Each number is 128 + 24 x the weight over its row's rms, rounded and kept within 0 to 255. Layers, rows and columns count from 0. Numbers have three digits each. The size before them is the row's rms in percent of the matrix's.

# up: layer 2 MLP up, 704x256, rms 0.147, rows 438-451, columns 0-63
# down: layer 2 MLP down (transposed), 704x256, rms 0.0826, rows 438-450, columns 0-63
# gate: layer 2 MLP gate, 704x256, rms 0.156, rows 439-451, columns 0-63
up438 122:120127127117069121092115139131130155140155146154083143170147139112105143162112124108130157112097118131149142164166110127140126134124141109125131205139146131181113138127108124135150119104149133
down438 110:138070136178142124150151138103099159147103128122119162148138126148131126138077110113154150074111156148135127156110127119163151113111150136088132107135102113124147118125131141112190131100159161
gate439 100:087136097139143109137158110101150129154128162175150141118145098136149160112139152140109132120138139134115173155150102139112133084185123163132101144126134088130174151148105131112160095112163133
up439 100:137168099120155136102146096134165126082150096118171159124074153138139118127128163093133125078124127137146105146120127143120088120140135127115092094117105095125126122093100153117109101078123108
down439 095:125119090132118136163146170116110169101112112134120106110096110154094116151060086173150138193100111112133154108119133110118141151123120118124111144127111140141096119115133114129107156157121082
gate440 094:103091134155147140098089103126115097116136103142106131106127115140130102125086150119094132130104132116180141127121130139105218126138205137117119111092110157094130160104091102142166138106131144
up440 096:150147095105126179096091152119143122172155083136154099121135061142107138162181117107135091138190142090127116100145174153130078113173148094128097101071152126129138168132154114167122099151109102
down440 098:080159154086144147118157094088155157110136128124154130081151098116152128116160153071120171125102108123128121150133121173118136116132135140173140117114124112148131121129113116129135153153166107
gate441 101:152125105133115130118172128107130122120158101134129128115109149163154106147153123191154137140138167088130154150140130152158103168119131151118110127125146148124150094119134120100126144127145134
up441 104:094162139078111105133137174124117109119106088177135137102119163124165097118122147143131109082111144150150162129130150105143144141149149156124148122091169142125097110139123129132142084098131113
down441 099:123125113168153146143142135101159152127140137130148089123119094104132158154129158150163105123129129127092149126116136113104150130122127152157126140135196115138116136126093118138124105145152134
gate442 101:117122133128103111109132157109091131111128128133146123144116133124111147155155112116107131158148137143111137141113108132102166170129124099114148110139143107117120156158167138143145131136131115
up442 104:121138117139142113132142170143118110131150135142129139147088138093108151128126188092096129130099135095123141100105127148104180110118132129128117156159135102135125125141160125137107131152130128
down442 096:170120129121119143105130124124102167153118114122145130097135130167173130094136128142152125136212130109124137135150138162116132118125121083103170125121174131132099143105105143125163160093149082
gate443 098:155134089115129109108131095151163106171153190139127153154105110119155103156120109097107110120121139156135134087171108156153134142142135105136120092171143115143088155162129121128097148108101115
up443 099:134159129155151130210131128138089139126152155113120120141131133134160132138145140159132171145130108170149173128147143084158098094170134120153098156104114155151109156133148086145156135147125128
down443 092:124143123134133150154137090090137126164105080128125166150093103103138146185103140174134121131163140128091107071149116093116161122136162079160128174107123138140150108131126100094121153126101131
gate444 092:078156113148105133165138096101126138145130145146140134108100125109099114143089141149162149146117114116126126155144174160127122138121163115137122138164101093127138116143097140147127174125126160
up444 095:174135125114144112130145174120082115100097112088101124119164089111124158079168132093105119125115101144102116134132040113134112158124138097136107139124098159098107096101154138122129109148123090
down444 102:129103090135144073099105102120087127131091191107137124111087124131121168111157118147138140098109142115121125116136132143117098134124136129167103120103098148162124102139081094118170097115074123
gate445 094:120136125134135112142120130113126112140119146100075130114123140077131122127122156161127100121142132143120137122118115136067151180152128113128107111116147145162152113168090147130110096131112084
up445 093:119138139126144138130141111106119160171119135127134140166148100161102107118131075107097150104095130112134133116148099075155129121131159155141155111135147107104107131170087152098121144109115103
down445 098:114178120128129117141094141158119137122108124169155073103111156152125142151139064118136125153102127148150153177158096165137107130116136102134115128097137137133135133115138135118153111148135112
gate446 102:157130161139152099130132138152146132130130148142089089133073117094067167152160097111091137131146165124135087162126101087139147146139169115112099145144148155173118143129149113110129091181144131
up446 102:129098113127089182142184124121127092121155135144096143130159137139171149123119149123127147119173121124097128128128128120165104107119098090144157119118061125103143149144135113146125119111112133
down446 105:095136047171144097146168112102153090121117125106123153127147118142141098143150143149146122109141152206146141121136142145101175128110157125135110140092121137085139103140103138131118144171075116
gate447 090:124115119094162174140107132100159109108118144168131112149145094116163127111110178134126160118158130114124089107159106095108164128140098114104118125127121106164135154133070154123078134169101118
up447 089:071124142089137128118127126152177130129106147145134168174143107160152175112140095130093097125109137102126146164136148122128120129139091103116105122158162092158128116113118132157117157137140127
down447 085:135141147118106145144160104106135136148115154146154172141137140142144123127124133136130147098136183154147148118115142129112138142155134129103136172112133112145101074152122110103143139092139109
gate448 093:120139127130143077091090118121161161091111166137125104113154161103114111117158167126142083108123143111090123105155155117162129125149126148086169147115095074141119155146188107142170104128118133
up448 098:120167096121093137104153106097129167095158171157156105086129071091157160106103075161115110132103145113130156132138111112141136106164142130131131119132148105139160097165174140097128120119120149
down448 105:128101122161144087142149135136154120117108123115147119103101102143141140145104126123131155198067118139147142108099138127107152078180134088160152167135146121150126130145116127121130170113111088
gate449 097:148093086140167128094083111130133119140137098161118132134118114173138141119104141111099129118100150142140117138094148128117137142137142144148123140147125214179146113096165126143122147123120093
up449 099:131128099113136107210116149112149153127151127110115111118083138124098138127120147115102138156139124129145147107134164185137123125132115101113097115109120128149096132154140103105156172150121155
down449 097:144107102106126184151142126125158126140163124126098100140112123123142164110145127104158129100111123184147118164118161119166144113134139134128151138146107113135149126162082122132107134124151124
gate450 105:101100145159119133124166166173119101138121146122121115121162127138121097150098113160167129136164129093129070082158136132126122152095112144160137110119125114154146150109132129130130157147101105
up450 100:123105133099176122137126146113086117105136135124120148137123148176150137150130162139116106185162152139150178163062126123166171149162122094125145114140139103104102112120133095136141129144153120
down450 102:160126119125112080119071098108129101121142112101106133096130154136159109084121135155150127109134133153100117103128137153135165114177133139120146145143098186127130107132113128153152103157110153
gate451 102:120169136136123101143143135144110160121110130112139112159144148097093125125128149112122105142127111099118136127110135111132141159137166119093122127121126118152151133140109117174162141133128098
up451 106:137130139077124120171094115104134116122110150154104173091144114134133138100191102109141136164081119114111095141116144094125093108104172189107130133139078131092102144138115134109153128151113101